Weights of a small transformer language model.
Size: width 160, vocabulary 512, 5.42M parameters.
Training: 292M tokens, 8912 steps.
Each number is 128 + 32 x the weight over its row's rms, rounded and kept within 0 to 255. Layers, rows and columns count from 0. Numbers have three digits each. The size before them is the row's rms in percent of the matrix's.

# up: layer 2 MLP up, 448x160, rms 0.0979, rows 408-433, columns 0-79
# down: layer 2 MLP down (transposed), 448x160, rms 0.0977, rows 408-432, columns 0-79
# gate: layer 2 MLP gate, 448x160, rms 0.1, rows 409-433, columns 0-79
up408 127:153091094169126147131122111102120125085166147109130160055119042158164075118132084133125151101090142099179159145115123178208104163107134109081149147077194173175176170132136144131101131091137133145189099118133149114191142105069157143109140120
down408 122:169112126195138188181111109107131111160134085078114091113126071159194162117108077153201102129064164098184088104116100074092058124131168133125124121097146102126133076116112111125144104164169118131100117106105165085153141203112112097078119074
gate409 085:119127107164129135175034161102192172139157158123138165115166121110185142120130148077149078166097163183143141072157054137127141049170099115130146113115112113119102071116081087141153100120150124051086123132150129145109129149119130094108104114
up409 086:154174160163133137200144209126067080113154108099119128098110090119117094081119119081200150161102165158119149098128123140133138096107120141130149099104094213117118134127078185095107102157141102164066109158176137118149150153177100081094077091
down409 098:052139085170088162117122137143097096190136142176067100102135088072149138120156128067151163105132138090112122132171120122127117130128130099155153093139121204129080134141115124129123061146082095117112177158151126114124153140176083133121108027
gate410 090:090094183200123111090103142159105195116134133137115073132125053119120094107107118121181079153127094132057145112128108138120183147134169112108158127121143125153124153106150166112121122158177130109185071144136119107130096109164138151158156095
up410 093:137104113123111148144089099117132125150110064108131108082197097123154157125104122134106101114135145068132086102137121124148183201126216110117110102087099109162160071145168132152134119119148132091139117120184117157126090133169090124132157108
down410 091:155111146192126126074113098106121098112152139147142098137122121054153157133086144159147164137177105110056112099171122122154120046105135119176160141054174077048066136113093180071126142106120103129115105151123121059124155151148175094064100195
gate411 111:147115145134090180109138152111078136137118118110074115081035095118128116152137068149078132188175134142134107086113173125095158120164085109118130165160124104128169092117126156140115103141026151200125166136211115181081141151106098149136161090
up411 110:063139127120109109134121218141116096077170123135235126126180139144111172103154201160115103094142113060077086138125073148149118108118125146092112072112090112127138082134126113171115073152117094116106111143137113077148104138100135184161147119
down411 109:135129089143146156124107176120130105092102109117112175191219072181136098146147202126088174124096162139072169124151112141086100078142098094147131106087136213107156128061123118131122127147078097179090090131132158100120136109167098121124199124
gate412 078:167145166154166071134146136076084084126147182129142167097101110070153101070075150159157131105129122062147174110072045190157168158109133157134080087094094113118153088146116143109109139132174128080171130121112137095144085124108060103123091158
up412 082:107091145174114119164153084160074101142130089177133111119162112132156117115142125174126127108063158134134115111146077115166118162134100107125135172097165064146122159127142085188060147148065181103120153097081118104119151147152082118097140146
down412 080:121110104109071121134093096108061102135156130136163119173102135124164135155101101117130100092098109121133191114135142111074097083174076106154136107112124106153110169073123138104127090129157146130101055103139132126162124148101090169147159142
gate413 086:102111107136126153136095109144111169141142068131122096156107103120173105202162109157112128194155067202095118107138155126149150137120116099099082182084113105136135117118126192086140111123098096170142148114207140159112136117097139134142177087
up413 092:142109155099158140114076115121142125117089157089136160169104109142111097111106165109177090048082181158173122071149142109095116061110098201124120133212163178086184119111131061154135093126120082141090104093139099120149110172077164127112122154
down413 087:087131119107115135178134151124136096151131134136102155164156061132136102119125086131188126105120202187192144155119149101120113095114067087122100121170093124184107147119159117204165107090144176054111117180150106127106160134097119151196118129
gate414 090:128121134138110118085113091152123139130059151126087047157128118184211091137120090148144171158138134102147118101098134142118129152134112121133114138111132114178150116144133139186127141124091138113163126076140148110080103156110056128126121151
up414 095:119085109137149160118167137112104169147133077114152140151086058077069110131115090191131128177125147108135120131167167132124138106130148161052109147138136155131096144127153133139051121157110142218146079144152190121109107120119172107138187148
down414 093:071116096150150108169130107132139156094151081182151109052113168110092145120128130164119135168200052151167126159149110086112142121137169168087110139148196112086119114150095098132129066123121071131197214094114136119143081115150108071126147108
gate415 117:106168115147119066125195126103095165178122159116092162102086108104129147173200148141124059093120108134156111148163119141119080113123120132107094155127149139118141105131140179065164187114116128152109141124000188141177111098132157151123119173
up415 118:134144101145089124153197162035167121166122091114137147114152107051107169110155167092169101049150087138147149153116096112124141152134159120149186090090182140149142103119156157142114169064127137082123160151116099138136146111194134148144133154
down415 122:160138135169132053158108166167141077174136153132112152116143116162107150202174188154140162164154198147109136142112126125094128136187160109107114112131125128139120136098114171058142101154145102149141098089193103079163127135117169047148191130
gate416 097:154134151076112084132143091159117126166184135135147151130120146110149157117113108100120107096095107157104105183132159112119124142158095141125094089143116159107119152074104116152110188143120108158086138128144070125147173086143094183147169119
up416 102:133115133146148170114094158070119093169091136130089123133150089145181077172183108212147158072070195116134140118135134153141108122094132145121087127086099107147143136139164133148130114150135139144112127135164172144127116160083185123152118149
down416 102:150081164114089178114161130118101086105154117166150126120125189171113158097103154097167157133132082128143098164123078141116102122145146153133146173109139164090144094158021110163098164121071100095139076112056067154082103096126093122107127119
gate417 100:103125151134160092122132144136047119103124103136110092112132103147098114141107133113158098156107120110126125110106122123166140128149170116109107131060133153156121122124086102146165069119104122163187157128184079153115108154168099128116157111
up417 099:130102131093152125149081080146186166120115124146167151137144120158192147095145079141109109110110148101125151122145077116147173111176141078143161092125151115109140111112128132085168160161102093095121046095130085063130079124162066134110113133
down417 103:132122195094152162117133136087137151113083074165227120140175161057165143108163211153179125143153147113098148162171088117124132060105108127102124108023134059100103102117167132087118093126136151087114121079124113073149148125150092108099134193
gate418 109:087122141178110164110151137106125147096155163160105159148121219125178174116059073133100113133134122107069095116172072089121146108147138121118136172126169124063110101153208104151178118201093126111155156116159156077176075168101184153149102157
up418 110:107148114183101136176196089110101138123109174181126173120144141103175134118089071142125114152129138121088123111145088129122157121109148108138130152107171111099164146117196075110175118197081170113136131175132190092159048166125196176125108142
down418 106:139157147179171101120152158123100176067149130110127136130123193134095148177081094115091129128103134136153108171137109126146104138139126150106165172119136093064130147100120086132166136143095087119109133140105139168129137131153182116170166083
gate419 095:159101091108070194106165127139151175108150113165124118072080059129198204122110128067147086062183071083124077095095078178125147094158121093129168128120126121171069102147158090153147183068115078127128095114116103106142130180183125174079109103
up419 094:165151157123139140066105109109119109137151097093108112169120161178125109120079128176089184140140110218114125173117171069067116151122113116160103123122118104042183154086149098066166110188180078125084133129138144104099099108113082141167122146
down419 098:085114154081150073134137137098124111124162167111140127116140117088124078122117140091193078132065144098157141158128163199175094182077082102074158081128087162129114150101153146138120153169169097176090117140171146150111149077131093130142156124
gate420 106:093133072138128111179131147108079137214067077108139118131124106177085123182150113097085104143154113176033123122132167182070164064113147101183099103098157142160116092127134197140126132090109129152174133147144167172106120123169092137146092135
up420 102:045115088156151082126149095117115142165151079144124106138129120139153169174201122101125166142149116176097109094133121161143119092105135144102113133117157148170091097178131179162077080126070155165187155128120160119103125145168104136120097159
down420 101:058160106116100080158148080107101139183137126119181071057120118066153175153187125112128124143192143136058147108137108120125156179141183091182136146077158141106102127149130174133107163110110116091154151133094131161120120136148117094146114089
gate421 111:113106134177111121089105114109157195118096182111114071103116085112139118160110130110170038119160128112169134190109125185094170119134124122083130092138109098139171135090169169093155090121107095120109098075092152134071097127101151108157137145
up421 108:122140126105132166094123118175136070094160095175162142145146120148117128151168132150076206131108096138046145082129182113134106160122081132153108145142096143083090108156112094149095080113079144180167140193132126122171126124144126132119121089
down421 107:085086092068154150099151148121108089124170100184176165137154110152145136144170151221093177139096154114115193136149151103102088144169083123156135127067112139117082124166146110149107106128115153133086117176172135136192093119162103119043148109
gate422 085:110102124126180167109115128173098098126169142102137086124096157186148135148185146117117164171104116064118122105158073153117153098073117133149120123115113176134145102128114153073079178127081131184183134142115185138139123128153157125123140129
up422 087:133142094097120080198104135121104156125089114154156101097127125134119153174082106168108058154120118115122124123121159102112154078089081177091115152115126145113132138079113080105155045156217140172104119132116115135093138121090102149126086139
down422 089:162147196138140189126122104091147127162114133120083143124098106132132102132164100135208152121112166181107160166139100138111120103120141100104106151096100112100129090113071110145114161116120128089136094111134083126116151131132111129136120107
gate423 109:121138184153132123129152156109189149111117134083088132077169138140116112097082123146125160117085144086176152141222090129138163102099139155200098090134134057158147153136178158122168168180097120107146098123148178122176104126198106159123093091
up423 109:146140133187114110156156153130139116096139102079073133051136156137114097144073120121082124165085145069136149084201101129109149148087164157120143083103153085186159110146164112101176122153106117084199135129167151160166122082162145137154103057
down423 112:115223164144167137150154158175152171095139161107109156091096140176054129089146139117103167124099124121149108144191112114084163117124099180116139116135170081159146133113090109128155176127114130135119177097171170103186140107195183167190089062
gate424 075:111132159088121096175132132189123126155103140145120112175123099163172148080147168183096131142092118093097156161175141064146141095172129171105131098066147144110127157139114150070144135085171096100095122114166087130132092096173170125139120134
up424 072:100093089113097153097175089162100144099101155089089106143088073170145148130126151081151126077129143138166158102100190125071126191148105201093105124212113131170154122156082174109176114096084108165199103067132141118096139154124161104075109085
down424 075:075158154129117093169147090063124086120159076154102112129155185138092168144102088096118078107111133130123151083136158124121116147100193121162122158119153166110095147193120129094134165156116054136167144131110069130093098112158127128099138134
gate425 065:143196046115150151149140152128111122206111101081107185174157160139108147077151165114098120100159145152158118158149114102191126133117121110144156104039109113152126091157125158152115115170109151134150188132188139157186148135189080084146158163
up425 065:128120147121116150108147146099132129083171142116099090113114100128059085159118083093164081130101154095101101129045169089078147081135078144135088161129124137164173146114071039141126139186107075125078129119128126107113101142122184103167105093
down425 068:133093127147149147159090153114193096143129115112162064160117059132104135066113146154102093103182084144157086111162107121122100138114107108138123132163151174179143162153141160154069110113096165170135067106101082115127144147077128112129076139
gate426 069:118121123120123129133097132182167147151105123103135076178090109170054097121169101144110159157168131189180158112153159151157122133189135079105097109171093136151156116131134166122116075113101091167060182073126093093110159143194122122178154097
up426 071:131141129142156185146118130164091164154142127155160068110101148120137154139126097115092023108157064118094143144103148112187116131116096099084168179145126083116179039094136136126111138166129140125150173180072089135149139114124176132129112172
down426 073:140172058162128107107128204131163158115128154164124088140146116126159117119182168107121048148109152089071183157091129143112105149115127157117141137105127151118117085096203080157160131172105159163104114085180119118164084089138125109107126162
gate427 111:123129161143120121168151087122147109146136145156133154103088129143074115069118053111121119144115176159144178103150117103138136159069138205130128113113115096160158151108112181171108106136063165137109133145135129129085152159114129186060131142
up427 113:128134140079096139162161171092136092114148182152145124147094134179143142111129129178134151098193136130093158165167098124110106143136101125123101149147092123110088147140080071114122154107191186096177093072117116063183084125133124135110089159
down427 117:128143132057102111107162115149088105110113137171082104130105137155166130177133164150155170120214122134110063165196162142120111092145051105168144115112152143095074139126123063100166138116168089147149058113127122119130132121146099059147071124
gate428 073:167128155104098117206155170069081147124087118112126123082090120187155133180107129070137095077144171142091194177165094118119156141174155123121191113159141142089155100129135148131138145136062117129121194148140136075120126152162116144124159181
up428 073:118125120153149128081144086119164152068133154115127136090064169133134125136152124129088142175143057162145086104131105136152128161164064144063179095185157089150136122094157127193082111140103154090095087119143107108068109162075122130161114128
down428 077:080148151104156147123110104131105132109074157090122108176123105100161080119145094094136072124108167130123166151125088124087094145175109122153131125165186117182109082128181125166097106115110157138111099080142075124131135138123131188154136114
gate429 115:125111153101067127204116056100179090099135201120108211114076178157116160110161156043140126139074181174182127163088117143150166117160138102107135181107093176138148175156139146118144158102158114118101146110141143130104068159111178114098133162
up429 121:129129175087098130192161065098168128115164205111118165127149162172085171097146161054113163136072142173188169144074113115134147122179184084140138171113088135123117160160137144136147178124132143099095078092116183101130066166116151116126122129
down429 124:134123122074104115164171089162136114080153164119133149124139148197086120095195170072120142115124150173161143146035130162109166127116156129140150195091085151170157160138077121085132167149153155139134127083120141107101033137136125119201182112
gate430 049:129134120154144171111121139109111133132118099084140077090021141114116111148108084107116132124117181142120097101129169101160142171122092126106068179209096184114093125112080116094087137219144072155113140185123163178142144151118147144074131152
up430 047:166147159122133123106117123179126134071145091088096139091113125117102075074135174162161093145119116158138094086150145156113139102066133085101167111053094155171120151142145123131174151172161162142157086110128113157114089142037095138120129098
down430 046:071109145097126152154145159187167136142156071066102145153104114157084159112098077068213095098138104102129145142102154183079106108175059105134120129117180071068120140101079186122159099085068096113149101129162094118120128197121122147128111096
gate431 093:103127183168158144063159157186124155147155087101187087114118120055162109152154083147142123074131070089095151111116148207112155120163108178089159092121115116164145132103087145122065139215151163170097160146135112122158104135134148113119128166
up431 092:174128132178148139108127149087127132132103164140132104137158167076124121144150122120102134142122181122136131127128106124134148084136154132113055171173125130140177098152087170171108059138117135165170124068104188092103156123113136073164078086
down431 094:076180100134078116099148093107127170098143098074087108200184127160118168145110198108129115167073122140100117113142132106160066096130144096119119133148160185131132054131116147158150152050061089157109140122107173164135189098155185108111153068
gate432 126:167159101190140182158117163157157112085131133158096139090110125119177100130095145107104205132110146170155174111169200120113133121095125089106100156182137098126134101099106125105126138139094106144125106148147127174113105095090134116161182061
up432 126:107146162100116136073070061196137179112161148144099190114121119114148102147151140180158091162136111118056087100150131159087153063135060141102150139122104114080096126149086109157090142187123164173105140089181121163133106092101109139141124173
down432 128:039148111117093110080133085132050103151121077068130117165127079103115180132159086129192106123205109124163078115120073124162129158126089140122123161120085087133109118155114116108123118165160121130098157084107125100115153116166141102120129179
gate433 092:136139120136104139092146132094128084189094142095054163106152133127149143070186163145147113155109114144184138099123151127067132121147132109145084149113193073165147110147134105150137135079114118162166025131085085072092107155091122142108137086
up433 093:138183102135140102118095152167143170082181131175207062118135082112051134141053093140098146148185149129144127126090147152188155139103163156118160104170079169083146084126106079135118129128132163121070182093159162124139119135212157122149113110